python train.py --n_layer=11 --d_model=128 --n_head=2 --n_kv_head=2 --norm="rmsnorm" --rope_fraction=0.5 --qk_norm=false --attn_scale=0.125 --init="uniform" --weight_decay=0.051 --lr_head=0.0162 --grad_clip=1.0 --doc_mask=true
Each number is 500 + 50 x the weight over its row's rms, rounded and kept within 0 to 999. Layers, rows and columns count from 0. Numbers have three digits each. The size before them is the row's rms in percent of the matrix's.

# down: layer 8 MLP down (transposed), 512x128, rms 0.139, rows 244-343, columns 0-63
# up: layer 8 MLP up, 512x128, rms 0.146, rows 245-344, columns 0-63
down244 107:342590526516533530449429499546457540487483393475439558417545550559523470533522448503507622490490503424507462559489535440500487496509531433473494573532561444588470433410507481504498446522517512
up245 080:544417482514498446547498440446509590608584417545420460473500441509515447550425535493478426467488522493555474580494490500552531481481571516528583481471469580416454534556473585551522531492598531
down245 085:446550423478528544481423526483520455423461493547498418479487394502495561509433494576533519449460457509492468497469507512420377406512403471524460521441471522527526485475564431509442523474493495
up246 106:534503377450489538568489441511532514497474537429468454540523515554507458496474519494496492410499522403579478504509451643447513574486527540551515436486481497502565426564452499547406520572462390
down246 108:410385504450505477565566431433432467482484396551536433529527507528466550584540579490514526477496593434466473480501518555467518508450388468518533494544417549565508346480446524450533478508530473
up247 102:522467477506529521490610445590524481584482493551573563535442496526485548521474512477395584561473467495482423445558481582419537576474485585467482420587466445510579493535516565485489448466530537
down247 103:262527460398476532460490510566464432446472520475465457549563450470525547561547520559452486473499537458468467502543555430566460449526500404454522585534478515445567504396441501557504464516494507
up248 091:568477441432549482469436449475446417488471461494480436473502456451510532559570442523476456621587522558634454507506480522419535420592588576521480499502438428546521461389469498532466490501592502
down248 094:503542474504510485519514429458465500491466479521552566462500346504497490581488507468565465518371533443523449515388456502504522448469555493521463467459540451603479506476473447420476543513486576
up249 091:554502543563459580587556630446468520434442535564472603423513536505483461560464513449543574558465531507462514531543477551524467485534497545511491587564613454617475539503547448512450554443488516
down249 095:301522435487546545511555541445533507467511498458477487587507482457476500500531602447494531579506461483484495475459483569510586569497507489509421532558494500553410558496447434525589470498544527
up250 102:514479488498436410567550516584541569437532566443506479466430577414509535404488566523479594476522464571505490495479605454513455502574524492516531467609544522592504494544499524510511473470543399
down250 098:375564513497449490536417475520586471537493494597494459475504516515444526521488495419529470538410509414553434538495502606491540505554434520497402498423500474448489528510467450501461524408513489
up251 098:552414482458523481552452502534407459536498483486519528460573436485552503598534543457500490442558481537544484507560439486491471414498506521545509564456539461546590482493507511484595505544593450
down251 104:459526473462413501524584475533616503473510459469480481519607534427481530499438432548469523497538410467564485432499552510490510574549482531482524440586456463440504486473543427581408481453481548
up252 118:558451457423498524468433492530491470487429521461420577538531406479533552440498530471473510559578463584609478527494470447451403450561509522426510545446489458530525461542491481549436497489572516
down252 117:426456534391532507564597519530530439610473506472596478353523426492525555618567497563526465423470527439546464557499605535616541546473403473555449493537527534529457559484515461516497570501485524
up253 099:552539536491414613589527476577555492557428527591528476460614514467395461591516479428525537487523521501520596521506516622484564550623447493517455459523513425555563513546470473494518469497548485
down253 099:282527357525467507453519528479521480463471507528495485522473465388570496543580520497555467486514524536539460555555487507542485451507531501528450528574525464483504482504470548400488502573557475
up254 090:528497536538453498568487431475482523427479568544419397517529563415484514461497455476576559521581429617497448542522485523548523431572427536566573477472428465503469505501572508493533559482493418
down254 093:353510557527452488484459517531475460548494528516566519521482472567439509488468430482501457466580573495527516524561531484493378428492511541475467530474549598439534408422415429485520496578475482
up255 100:528499517468509471598604489469541442560560501476560478524496522429473601580509462585506557434496457508498542459464568565445454454613547493477491487477498581456490453563597581499432481371544466
down255 103:438472410507524564464544525425530556429451594454436471465425436549548482471552433459506398523528465604579448511420500502500469506466525591538559544535475443492464486490496482478539528521479501
up256 108:523457451453524506502546508582585391516479545428537556512505482467498559452520409512464526522533529493535553439582616498434582554545536596503523396566510506542478389567488486450465455471489406
down256 104:291485482415559532438505499503496489461473417480492453515485537553538527484570496524481488536504591482529505452440622489452426521446597508431504481527447514487518408547437434424459487526403478
up257 098:591537493495428527602499482525473491551550426517375482483431576477580598527506561474519475474530527573542551522439458476577529488466499489539526508493488351509504488569666590496476530547530549
down257 098:423485408446534465423482428487440505374497480400403408468452435534566541538446454517464472474630523604567476537486432489462496453543519517451545523551438443468486486403562426477480516534516467
up258 128:549521459509492444451531605549455455567571535403490514520463552530498441429506527494458586525515497580518528477512447565618470578485431567566460448524517495521486476487577487546398498468425499
down258 126:496443577580506477598536341549511517540484577563520508454450562528435394537481502538513528538399500531432506472534525568494592518489590488560539511443510432516404543464497537505486470547564472
up259 093:537475528466405544472501581568465490450546535460534486599486558423416586536420530406533499471421470564525554526587521473556483557477502459503487536599465500489496419454540486442537502557469429
down259 095:408596517433506518460509475507445522461557423394539480462522517524498362506521423541550477512518480508461477442540467558498608482536449543464477511572481497513630487451491496446477551427587505
up260 112:530489458446515487500580594561621581498469577435525518487446564543543526440518555584496503453485491558486564438538637599436514471440496542516551504409487532570480454442557500510419532495554459
down260 108:516605515464454518519425516536496561457470541545471476468508384508487476466485601530660537568466512550467393391460515526424519427510512520483417557582518500452418516500422536529503452503471433
up261 104:523456491482565526463591470474431517518522542461495534549489473500534513559432469440466492533555480589499451474625452606441422441487472605478459465514429508504456502464555543521444394517556482
down261 101:348518459474544484441586545399447361497511467437579446487531489554494492528474431455539418495466557466482462460463489503520608550441522468420506464509567516474400481494504588448547503508513495
up262 096:552515534535453467482552487518473477549539465503427528525515449473507573501427392535469541543462508521577395510519449433532497458496576578485628518558434379471483486411547488495362540451522475
down262 099:513496576578506426524453529534483404479447542483422455533474432461467490528448533465551503493505605431583464519482464401412527456515423500509421470494413426581515484453511444568442464521485444
up263 098:584501506433532395467502535455481403480586570453480560505480438471597506505544506510508522487500426458524515565462534513503549437499462459493446497491521538462463438491477489495542483446518574
down263 102:502578514603418595522501546498447502405462474463518475462543430428521418484527516471599504473511467516495537508454467556569452480390446458432521422540448400471551479489516475478494564568528555
up264 103:541457481543423489545460531463499403558521505500564517571521473445505564377419550390555497506556521472631527494570470478587415507493550625527563466524553453557488444528469540518484511557476421
down264 101:379523482457510552477485551544497512427509426345436444507559534510607490505465530503498433534491477487464464456506524559450434573536517498447536531550498474501458462552488478410519543520542547
up265 095:530467561504347563509440477570562528590458511458452514462475540386525510389434507568503508448466456491498567523478606497467468560519493498539518462503531511488471410464558417526540504459535458
down265 096:397494449497432499570514465521519439510394445499445494476528501408523486529463567499533532492512515422486543521470452427459425514416392500498423496495566504436554461450474523513546542447587509
up266 110:534521565505480471497510472523501484447426575565498488606518487547555566435513424565506493500417536560451516533465474548520493501445395540482644533485495510463450457572601406498437453458487533
down266 110:492504449556542421535474485559519442443480515442507391424516496516494531491542545611462485458455482528431524519543537598506478567514545439493485421489540565399372532461544418488520463468493529
up267 096:551469597472487517531519497519560495490568574574423569578422486523512414554497468517423433529454556489517408496534485485522471521457496507487513493517433444379512488504480496430538565506377450
down267 101:430570500474433539492488610566467430465483516537559496447409533478474487522532508354504478512534478536497575499462478571469490575456549503519460471609577482528463462503529553444496467381488467
up268 112:530416521477599575451496523459511512504505504571478499461515476531540557403455402407430581594510549500549510395544534540471539456502580588545434462494470390502436422497488477421441523558497433
down268 110:516545437490494491555635528562553478517520492358538587477600527452565464540519489520498533396539493533475450535492551530474506542549516492572471438592481572409507563511450452492570513419570514
up269 110:571458500462447578518474517516611537512469492432569573513500558426455485526540449514510479525553517489472598526593485556489517402488513530486599571485567566529473455459480552537578511433488515
down269 108:356498456523419422512549565405475567363487512556489481513510484556566448464561418553525583507463580570421538542500495440436459476497489519515524493554526553504496582486524536518489508512516594
up270 102:513492496504376541448538425490545554546546563462438478496413551478509497512524474468480471531492563496544569405495486568490505532434575504447555498495430466560508445589564516549513495576548566
down270 104:458440414467458486546466477462581454429485590472471480541421503541514594425482624566507494417481524446517580505515448561389618524443472505462534496524423454541495546461555477437514582536457506
up271 091:563579588443563519547542488497561525483443477448536494473525460396425485521443380551560507526488466465567505463478525523559530572573555433474404391426438508498492533537516434521419457418510409
down271 097:561423476493465597455396606526568572459516481507401381465579432580434454495363555592385456461592400479493458554540551529560506426551528522510526492534542524444505467514491438503476461485491495
up272 096:563565554516448533523427594526509562505456534472458520581503493406509605489482393546567499428561410439564517460496544455546476431608487513476483567550453427480542465468562473539448462461452454
down272 106:517431505485496557505499579553500553542550562533380487442504565517510485534487541465470581540509506468490538522398410542462516554537518580495411488539498411490472442539623477485471446478459501
up273 031:675500467390506515493542535462518544418567513503459495519494513471445458438478499546513528471444464488508546474598564472452469453575544515434527482549535491380544484534550504564482518477435479
down273 029:448489535528506420460432516493470392467523438379513445439537508511362499545510520468455442469506550532536450489622481485431484413404543511475487504530519525479501556473475548434447478505448538
up274 104:521503584453431507496524451485568575517558504569514486488508521491503501513499452535588587516491469514567456419557434598483457381511494553439473562499484387525603511537537584528478549539427498
down274 102:533437424582357508479468472585518590485509545607474524414467423498406518437476556588496560431513539573478575493500539518496454434532491496559466441541481501461544546496471429602526437433378536
up275 032:631454490389475512544471545602513526506528511524546474592519515459485531548448495504468619510423471533560557492531557495459415469540489498445564451561543451504541450522579487453493547390446459
down275 034:537436521538471444465411584472424492524457552533433470458430491525458606521433561473506451510452535553588509565443491527512507512417519535480450437432568505451457491465544492563437493507499505
up276 116:549447546483507485535439552480562409430488476512512492524530465507494389604535433500559545509505449436544495487566451534415539499551461568487585558484523471523430402423525521515541563414516414
down276 112:480616593626530467518401476606466537482495416562471500426458505493533509414526419483483538528506492548551525565495456466494486485546568512427446541468455493459494424453428544537443444492500462
up277 095:502494444515493443473533547608527516471531596589561523462511491491520545544442439522425599538389521554474459514523632580504535503447488417458572535478581506509541577454490423453374434449523485
down277 096:557433436565480520551480404460541564533458444569457558487436535552496453389498557584533507535430462436498501585468421415518467529535528556542453494412467430477439475523542520553518475499542511
up278 020:629478562419488509546524539505546478542558503486542504583590537453487540479489450456457525553514481529564522426491480552453482515603556575526551425518466443471525488487566494611490491433432424
down278 021:521470482435468479512440531436566518402462548521520427493392403536542511484447494451528554491425546515438504546549526560570454576468402514493401463539452431464422500513483466458507460519575461
up279 108:520493449425446587538611502584454443507498479502450493540546522419564537505501504439412471500422501521484556514553544529480455558484491525459520517491551532509543464489442513460464496549530530
down279 103:524511377476545487518482522413471509503463454465525432513530476524543496474617559546532524439575531499464528474345506532593434429517555542539435465458479517485434453412563456593502535524433539
up280 103:531430470512464572531581545568502515493580431446470555514477598438509545499487501558500627500515440567564582437548549567522480524522472489477418434531560487511526527575498490432560505419522489
down280 104:315512519376557527472515446524535504436526463460469501447528496579515541521465478514444434494505483527456488575552544536517565416451446530443561463473433541502503627481515468548564545427575522
up281 101:548533595456490465571558468542551492541474494377496526582590516387517438455557463460545515463533511511427514433525512536510490474516418490478535505469515428591523525584483463570462520466557497
down281 103:397561500447504546546530472566522563452443470442451545534458479505556479568533478519508435536573511507568523445561532476476524500449441636448497388487511609528480471496407537443472404507513592
up282 105:554523540479508551469466476514455433572426595477565519532471515440524640496525380548555498428525532551515487395413550528503460509494408429465488437609542453551550491561530504488466453492437473
down282 106:408389514485557482458462416414536493518495388525509534477465545487509472543482497531412491539455435492507517533559460492618446544507499614506649583451520532494403526518508556503550455542479523
up283 107:529527586476521512555431574553461459536462442437519468450618438448440552509463493452572539526521437467552550448544531517564465540551503517525583472495510380517525413539525481469497436569418439
down283 105:430568439556428508491480489604539504489670546525533489525519511554528590488506569448524497436419570471495553443523528565498475505476545501516549500538515465488483507533565470518538504629474483
up284 108:550422465484490550599487476494557545524471513366473590496532516441528538494461498498515450566539393469546497494466522575532440472605561431529610383483523391464544539505569512520481507463524485
down284 107:418582514496481522522515371502594476541511545434557505535472498562532506590522460547463471519551507404372531542472429537459441464473549470514530531497488428440467487561514603501480485425459455
up285 121:538533573421489480476536607453507453413491531458550503512580516502600496548497380451562501441501523507496494496507482584530468472485451494541430545435502453472523515465542556479530586527526442
down285 113:505503536603463436606456534584486486470472478650457483477492446538537511479440566495494558465412475465493426459481511558471500453502480358500452530518491482470518538511426436532519431536581463
up286 128:553361542534502546605611458605488534548530558477507550504497525491573536493519507513408548420467426528600503495503509432577473418453526541379454414461502544450476453542532451566506496527489449
down286 120:410495504475505435402521524496532394405582539496550503492431568570490609460531502471438499504603498468539510578458480471513507483462516468478452486448483510467550545504536501500486514492490467
up287 097:542457571476476644536426512609543525575503578442374437573574497434526498496537525507563569501523440487565541514481510505556483429504472486495527564521443419483455480451507478502546521526462441
down287 101:393543399516484556411494580507504540450500469489485474508450502455521477526411495540453508632451529423391558439458523499580493504482519519510518543429467401476527525560440467504487462527470570
up288 091:520477586554464470541478526531529481598545584594527522501432478531473591517441492483472637588404463518481607559521568536513492431536428561522604443514578555460515512536517489469419434478497433
down288 094:462516460521425572519395464492528519495526480498406547439521466556510460451474584542533487419540533441542537449441376439569438496456469473517536588514426407476455367584488539506485458516480579
up289 096:581497494479408519602475513503499518522537549609510518544439610524598552409440435462505563510434454459464509500522517467565555549580529540486517528541539513524427543488563490555539399463502461
down289 102:385516479499490481483490446432459419512486452465450536496474414563610521495479529483488562489534423409462404492514489458547496466447534459500546515487491483559514540525432537450452405584518421
up290 035:639451577376496571488524467463629489501535489496511536571563578412553486506374456477496526521427504503560548511497577493525481438527522567436563474512555472476564513470547493549423499438507480
down290 031:441441549408476577507423458482465557514417584468538502501410480432456514509436445520509535433528582491522454543513572542551413491453427448437418509540414404515591463441517520527473594526510502
up291 095:514478592505509604491474524551569565525531568534490581543488498510438443539473505405514544597501498485486470466503460565505464515541525585506507437424526520550429568467453543508449486472553395
down291 094:355514528442514516507579569528495416484611423405522452543540505467571522545439494451529423466612453486505526486478534592524509515483500495537554456555506567527509510444510611368483497482606498
up292 102:556548615525510555496541563562462471595484449470448530524495534485425538485549473529529588415429448435489579487552553528516449496517434492505574509495524493566487460449521543510553446493440445
down292 107:400486503453530517501472429505541524557469451533556524481492484565492564486465423601484547538501437465492548536379540539489471509421498582476438507568497530540507401554434593470543479505442459
up293 109:539511564453473487572509470515566556500539452491511625491566522416540488481428461434568544449515468594541513462441521599435466461507556546504589484567525482562542439466564590546565506534617509
down293 103:335495518440588450438600489511592487483457517415451568512484493476557486493410435599431528449557471565496492600435534472524527494517482434523446519477532477525569492425511481499463537508471446
up294 109:520501473520559516551523494495557376482453461503611488525537521488504470503545425465465494557580460456497574573484526527490491559537450522537616438545468547474504499508515443612508498484604394
down294 106:498487463560446545469447454578562538496444521552411498631492386511436493509546492564463493498551499486476524535541551485526566482442446529572566488481520557600554586520441495501525425514491505
up295 082:565492537455477450568471459503462608516479416503408446508503505458470545577457543453450451549455498571526505569514449463525563499532602535545604440483545548492473455479516604565472528518560537
down295 094:463453498447526486523517521562502469521372528535491499503455441498519551561458513516511459460516518544512518526494451511458430461496500492547474385472566438504535519466577399492382478429515488
up296 092:482466570414489610470596492479524477482577530480560465554529491416544429376497502511526500498514513459512549440422528502462449567445507409520438509549453519623448412513482564467484509490523467
down296 091:346498492452522484410395506448475585448554457515463452453442524487477568461513455446472456516434478504456536494502491580532581522565515516512564534512506506480433525421515479474458525493496536
up297 125:529496516512549452590462503558494475467577473521561474597497511431491545397477463516580530499464435524497525545483478443510391469541588474402492521563514480486475505459556581507496496408569540
down297 110:427474488479503516433485443530471480508559425580486520559411531516543547453511485530479567526523429514499483537546543542512404586548480490486470405549484484457525460428449489538616510457545563
up298 120:536459484514546570600484533438434486485503514533516428506497558383574553415529564538485547476476491492578565418434526556481520494637431497511489420542560418545451545598527512506463549479531390
down298 114:399491458515535486532475458500539440470467516479526541545400482463542492482514447574429374440510503412449539489480458579518416508454591489474565490547447480532473557519526465503515522525517479
up299 110:547504503432466473447494464549519513540482549495444532514497419485463571372541565559433503562513413560547525484528537468508608477621461554443501571446466519556453503533449483568478472484626511
down299 107:430476460403639519518587473504483461518462445352557472386512574514572569561572489505476394396429509538498501546533595529576488455418403465489505510528551581508577534469499560500471473497462513
up300 115:495541489376502579459450526506528497499533582515510415472611517504512563510416503437558491472505456494494496428513488593527510462530434587477597449481519434460569476460442515559442495576509466
down300 112:306503471470503478519493518407459575481554547474560489514441462585470562541494560496517524504421450478409528517481444486509576520505594456481562393556548426485471510514475541494455518546450508
up301 108:515441501423567545526506487441614393513514485539572579556605405467539451581458521458463524534478462447525596477512554516501519472588455529486487444493581457535475567541521446521537512546447398
down301 109:460438507503504509566543543527521523480483520547547517434503516467562524420509481496562565463466518440425502466595455519447543474500421477447462509539549470461469558500623400472593456503570462
up302 103:551487527373449390498593479475482530557478501602467562558499493562556454547487385463522450572430562511483478430444528471439450498459500528518471445494497476503567519476503531529506464597485447
down302 102:341610523482500415509450440498476432490422541485484399446572507499435467570452566439521534534474555586458508519537492421438544562546480524473452520527490483472442596465505523537553453535546382
up303 092:524486583505476559570486540622613468502506579478488503517470482485476377503428505510542506578462465596538578563592558497480420483475444511479523544488466502530587408463458553482397515577564433
down303 095:392587450565445524441405635546468520497501524475516493484408550547558475513425461491468433541478543532479506507569427580577399526483524464513562473510559435627460536506494548468447450529546554
up304 108:510481481487507487511482514471637461436461522540496520515520474554493560456542515504448463516467483504472573384579573509514500509547590566544522349489577499559473462551605459488515571544464442
down304 104:449431463429511496532530526487453479538545503533520466505473454466550506581496444495560569444509509501573441570504439612547525532468469525444487558528488439407433567402505486512569463451570499
up305 115:506447523491366568509505490524516503484543553431507596464446423512535483487441480434475501474445518554457565450610520503524484486395565478401531387520440517485405482594550576591435430468547505
down305 112:402548515564469579508500541497533469433538466431573540497447383506467523488398489419544491432565514460501455475511477453532516658495447443478453448518524521535476542520531555445506465464583573
up306 094:531487458499446513570385584513557600530507422518440500532458590474531541495481538552559532492444520456470575438545515510572465548458472478504575469567493450560476543641504527424536467483448491
down306 096:397476514547558509517536494487470484496568482474591521540578463554502436540567453461611545543520534442589418473498540565504513505424585583466585473491467530521553536508502514537524462554549518
up307 107:544483486503497552598498533507475532553443520530455443472517498528573449465511530470429527420466475461600467532517500479497463428574455576457551556454421446456372558475570484478423484489463464
down307 109:400450508478458487509513581443481387537522532483530560457496527482487530469449520467495563547521562446477535446482548515500570517474441515482501452532489512511444556523501425424521525521460508
up308 098:541396517532432548524491522594549478553566541456537495569479498489535444448543547483486499526413475589528592430541450474524570499423562469447551451564564487467403435547471527504509477452550474
down308 094:489546497438576575504498612405549557515538439462462536587421485547452532543465409537510382486455553406536508470477528440534429510517572464476492500564507500424561441575513438473450486505529447
up309 113:519531473498543512468507485508474525466441472439572548510531424492509437478513362473513434467530563639460492457501585658525514532507568566434522427468483475513596513476464446565456480403481468
down309 105:476533550479522521559478497526520520489477530368567508426518483493534549390510501479430341452481499573446456397511586460593549490584538570456587465490542533483435417460445532538527480449595559
up310 102:553475583516475412567598491485475509514476510516492526608547519533455579557425500504597552517486443487444474541560532527486510448495453542479610533581524485525482430472518555476511558408426386
down310 104:373581524536495395470600504478461569510442505471536453502533484513494512465364440452461502477501486481396459521431477521520497510491491474564528443540489456504423536520395478456528493439486514
up311 083:491534498493547407438466594500438392469533481495492551462485425439487620482437526458546580454599415509513520431581536494576471490575527480474538447486574495561566511468547468492539557512622458
down311 086:390538563537531447580546431486555498549432474477524484541518534495407430518597578432527441485381477562507539542486577523450561479485458524523444452474517508429507531554560544502495478444403444
up312 095:561524543391459537585421528536649446469478485526491522562481538481499459534469473518555411451420572543494466491512553646553441497465412518407472498535485501491533403503463608510513461504482455
down312 100:350546534482545436531562412450559527489364516517479524477552540542519530509521522520485470598464547555477451544518492553502546477471481436588487493513479477509462480481508560485542559474519510
up313 098:534450588451481576499529547544435443395428585481423425617466398524559503542556472530449542532525509474500486449518492439396407468485452478456542519522490479512510432474445480471421510460453489
down313 102:505495464570482460503403495440492632489541452565474473436461634496504498370501500498505499516465470536491604500488476509562542549536485514515576525462552463545424604522498511475576505516537458
up314 106:528495576492487591548492535498508529482523510541480426542517580434478590481468436544580477505533416538604574379523533650519420608541518461440492525530465501522513480458538484559413469518496503
down314 105:510510486444563449573435554503463566510521455583511426530437494542539542574528443520574515421507556563533486449466460467508537514524568494520559549435465500484541412525473436446496457566520438
up315 103:529427527461444537574472540545511471548499509507467562564555476479618495500477518546585578514472499560561538434528567459568447465507488531499516493538472418457493435488437564479446501459367542
down315 105:532521410505545574475546531540468545524500542559469428490477517559444478475574611554437475484432433513469496472451487453430500559530494528532581456530486476413461574442455575462536501438506475
up316 088:549510509481450448533539502470513495490498566528418591576565458535587418469481536544466439525525511409525532513557522455537408435489454545483414588430514506502540488555422528528549514525553461
down316 090:371562584541489536438461462441533518488452467510578470498511527463264522534486437522549510561476514523462568511536471506481470501532481466465539462498474552549563530430462510448482493444435472
up317 089:533387441558423582515468524512520543440457504506520465512522572462545527404420487535542513555507527504507639527490475514565489448463564469427568492499538477502390470548538506477430461428616468
down317 090:465493505469554550466426467426438596502507480444502462465474451508535514496464482512420493464458492520519461469443540548417439455610457524433420565512573394515441444485579428428392509509563474
up318 110:558463504523492480506507578517480517509557557564475602519470482532486586541418431546472519521512437508461496440528498466511471418530496513547559501512508476412546520527577428492426498387480481
down318 108:437452467530495508505451566457522530409484501551424508519537516507449512528431484522472496584607474362426579517412514516492426498536448535462541511521558485458595501536463404481487441483549510
up319 106:548451471531481567548512492597560501507497501462578573501602559456466470434442548500515487479442505469503565494579509507503490462516520471504466481495545507519570522472509501469503587475606451
down319 097:437491439523491461509423524504517436431553480559550487374397535418488463535433518481532462525416458481502487465519535479554461545495484515541452500496492508531359573467460505520478481445432493
up320 119:553508420442519455445555549448551460525540592403487483493520493524487488406496492511493463586547403519599537480445505597537518527581421559472444492498460478544470541486523513533445468514542523
down320 118:458461542481584438487485313445462452457478512524585447457532377436469492534535418502471508578439446527510506509500536573502593457493496537520448469447466453508402558484473489405507525560557473
up321 098:548478451470448454532497493500551471514497477574491583465553415461557560506503544562518552415572429504493475487448532487467488402548498484454522490519466519405495553562506355583543490456534562
down321 104:409486555502508503531484522507496516484429526460508563452463534500459428526488371357458375537562520428540510526581420601488458535375525570482485465539507505435569414446497529421413495505534472
up322 119:552559544510519651493449477493493486465467474379477562455474517471560434509524446545494491539539518530531470494608577455552467578585498492432479515488519448591482539542594545460513453490511483
down322 117:439451472489616521486527518515454474485497574497569469490464424499533520516506450512453500537515509491425406553474508404556422389500453432459560494636507522518566490488536498469565542436504505
up323 096:582525508492463547595477571517436540445461464485540436478480556525542565422427501558533503521539456542429460446505473585586418521514469490490539576493569544516378431446542505484506533444454467
down323 103:421520488554576487525497434449396553594420474528469501482485524488559553529503475532554568531446436534508458430473417650547420500557523473435627486517418477508504492422507485458569491533440520
up324 098:530429532448372464522496541555421544535537479564527533438572481526488551475538458537565385509349463542557506486487523490430488507485601435473463546517529409490482488540484397478531493529438459
down324 099:425465449447505479468502583551390501474529466453459500456502495511461393385531566501463478541440550479453477495469466432508528592468484462548532476504494471431539457515425538420503519522576507
up325 101:520488485479509448534460531583558613527467491536513479484550468488484469541421382376534498501498576579457489527478562566434559487541552513517513546500465506532500514495599457564477423396559488
down325 099:306384515375570433402488486472561496469463515568511455491514529468528513536529532508408528567473465509470538497518468481551565445456456462521504566533558439546511485507426429498437509594484483
up326 083:587386424561437478447482521480598484481429577543466471535442430529484553512451529567569422494454560495474542563475535539587531416500464507462450436472537483470521439482548521543490433464600521
down326 100:468607538461535523525550455486440515461576402509546480475574528550452516498528511470458576509492419532522505388525462503444473613511585548489525489483492437438463628484519550482476571503380508
up327 113:530551569402434488541534485556484501492567490494520439464573534496546507487497431410457512434549414421529549530466533421485449538523453506534477513489526482491578527418527551486531573479621359
down327 110:436481501502607490454589530438466462538435540423497550454536416564503488611499560519562481474512516522534424444592609599506475485456590557533485409535480516471526517529497471571549443494388544
up328 086:488389508433448537439594503515484555534565496469560573479562505478532444489511440454503448463436440515527518527463509510491520434499483485417467393464555452542434434587517455630402509459556488
down328 088:518549489501502534481594564447396579497529527482410501450451460565459513561558498549438473504506548592569523552379483486551507502474483448540494544497495415518501407545551462557473517588499454
up329 099:517536473464499488532524558490460437476489525440459519533572476496601430457549452399531634576503515467544512540539461552414541438532484569547529521470499441650476390537599494569492508496561407
down329 097:430577489460510478435496440458472527521543443614477460565456504548469580550472528445493567511557565505529504536438487458656527462586478475460568547529449479504454469389575487382455437517456467
up330 124:521455533486558566522442460562467474489471471436478434510587495517491391468505504437465536530516433487508596496549557557467476480542538466511526502393463532521504528621555524578492458444535426
down330 119:324560478433570460446535602448522510492555436387523479483464476441499509461516409510424454453483448539452496478488476512594499501588492535488542494581537537494500490491535574456502529435493471
up331 098:519479519494505487513572494472568474415543527540462551603423558523483659556569485418535564562543502543561459476538530522534509573567494631488527489538484383493536424457532532441438519502446484
down331 099:464568543479372483553430409496456453516471426615572426480496564495475478514421543579486527520475471449503572603536471459488448418451479491454502521427494533535533555495406407561507495426543462
up332 093:516528525541446491454506600453488562474460515549419482500515496436447431430443445574439534459500501561531546585441566535576531488502517427509640546546499567518513542504553497457470507494486487
down332 091:388546393499509503543535503541565348485442504396487546492518458498583481489578473421563509553482520560470458475518435475429461488448465574549489419499501570532541520538437479529517534569543589
up333 087:566481489425525420471590508469528431587493550501542604455525405487627480535452507459461474511468548489541405528577548485445538468513519524535506509546524450467555520577449488539557511513489538
down333 092:439543485473447645487412527437485532466497471463480501554495504534430561546470402508520503473472436528496533475419531621501462524610498532434557417517491504595456413454525565458488499486507458
up334 099:552493519482478622480472542531559541560535509553526532470554587474445457473428535477523515428397522613474446466477479525504437518516544498553373532593567487618447493563473485556468471554498526
down334 100:326543494438472522521510444513576464489487434435530491508507586450442483513514539588487506647551462531453483515513506538455509400504527493510475525525511477466464584425471530482582607456517541
up335 090:568502495475563438426502545488513528446555583425524516638577463461464554481530490507456451424453552506474504552471505564534502416506539569450454515451506532435495442458440482556473491561598502
down335 094:556445366508482492527487362555509417509556473573505344461533542523481465485465523545451587470455510489493501514454536481475555528550517468413524454431484510460503557565566503449528470462503463
up336 124:533481536487439504517465522557514514487495463553509507597460559442553493540476536508506489428537410555541543529519580570488452428606552559521625530491434480424468513520539466508498495462525448
down336 116:413543462386388413539522409466498436567566445455504366521503564435579641512418507501541518473517473587455457490450498476492541471479395485563537547446468491591520520579519462418552452472506441
up337 110:530498494444477501521537444517570605492548586582534530539493476549593567608483477457464502541515530497459554519521463447405513523492596447495500523480467511468368480543511458573473562461512516
down337 110:443509496401546487577535509494405516545490532460527491586563483602392571511539507534475453475543406512550525493475490536500548487475466470361602455545461536538482561517482429476572578534511472
up338 113:559546585484455488550469533537556437398453492519523587547493569450578491570433537491503505508509588552478534475551525510491510460417408491459479556442486492512488532534535551585494519490551465
down338 112:466533482545474537404552524547576413493501561548521482467476463492508363453593608587446426559538523525467383490464552456464453460499518486435516458438464522539487552460500511425536529530513504
up339 100:552450581486475535515524575574445467537531498481529438430488534429470505490479434429468554425576546589565557511463584551420570575533538450439628513500529476457483484495665498596420532457498487
down339 104:357389515400515501475542543522593426519442513487499525517508504458437506545486506446540416527521455435435468490544489479492439434467537544480500518573490477500559448508385453487564435450508496
up340 089:506533536517604488448536485463465444560552573496519548558522371511591507522464517438525493610482516431544535488577474620423513431448574564461548443502464490494552495575469503502500510453511500
down340 090:375541437508398550530558465524476558489505486527442575430461583470586535506555517610511409394494456541469427484477498424578439591538499553524449477511526505404512479489548463532490553481461549
up341 082:514539534467575592446501461509534547399493515418473522592538535402424430444455524486477441418426515544558569540505495515537496528498545555485387452499425471471470499424561566504475537564515449
down341 088:612472502423471512469462529555476472543485479476449499380575563586462505488478482517435495447504493469460478388478434544488495437501536483467495473538432503511517515474599470495593474471600511
up342 094:526437420504449525465498513479467442536517546500534481528497501479532495416534548513512464545537519490563499418519461460483446455521569585502541380554527474499494454548482491573596545491497488
down342 096:460506526450586518416508505399429554488389446473496415498474537537479433472555480550409480568487514475468544521485455464519540516505508417499544438431501450578480580541512536475410516555515507
up343 100:543506475543557472494507534558535463497527561495544643422628528496412485516477442435415423396516493470439480552551516526472554514509544472413541458533539521459493539454514575476461544472587475
down343 100:257512467528521533498484482474496524432553476547459443552429520488492531469547571464479514551432469476505458450440464436481487432432510448447531523535551394515465507515509494432519515575402556
up344 096:551473477491464542555535454485422542404479573576545434533472495397515528533483500502510610453543491488511538494474512563458567491538527504483601417418477387523551545478600498549388559522501470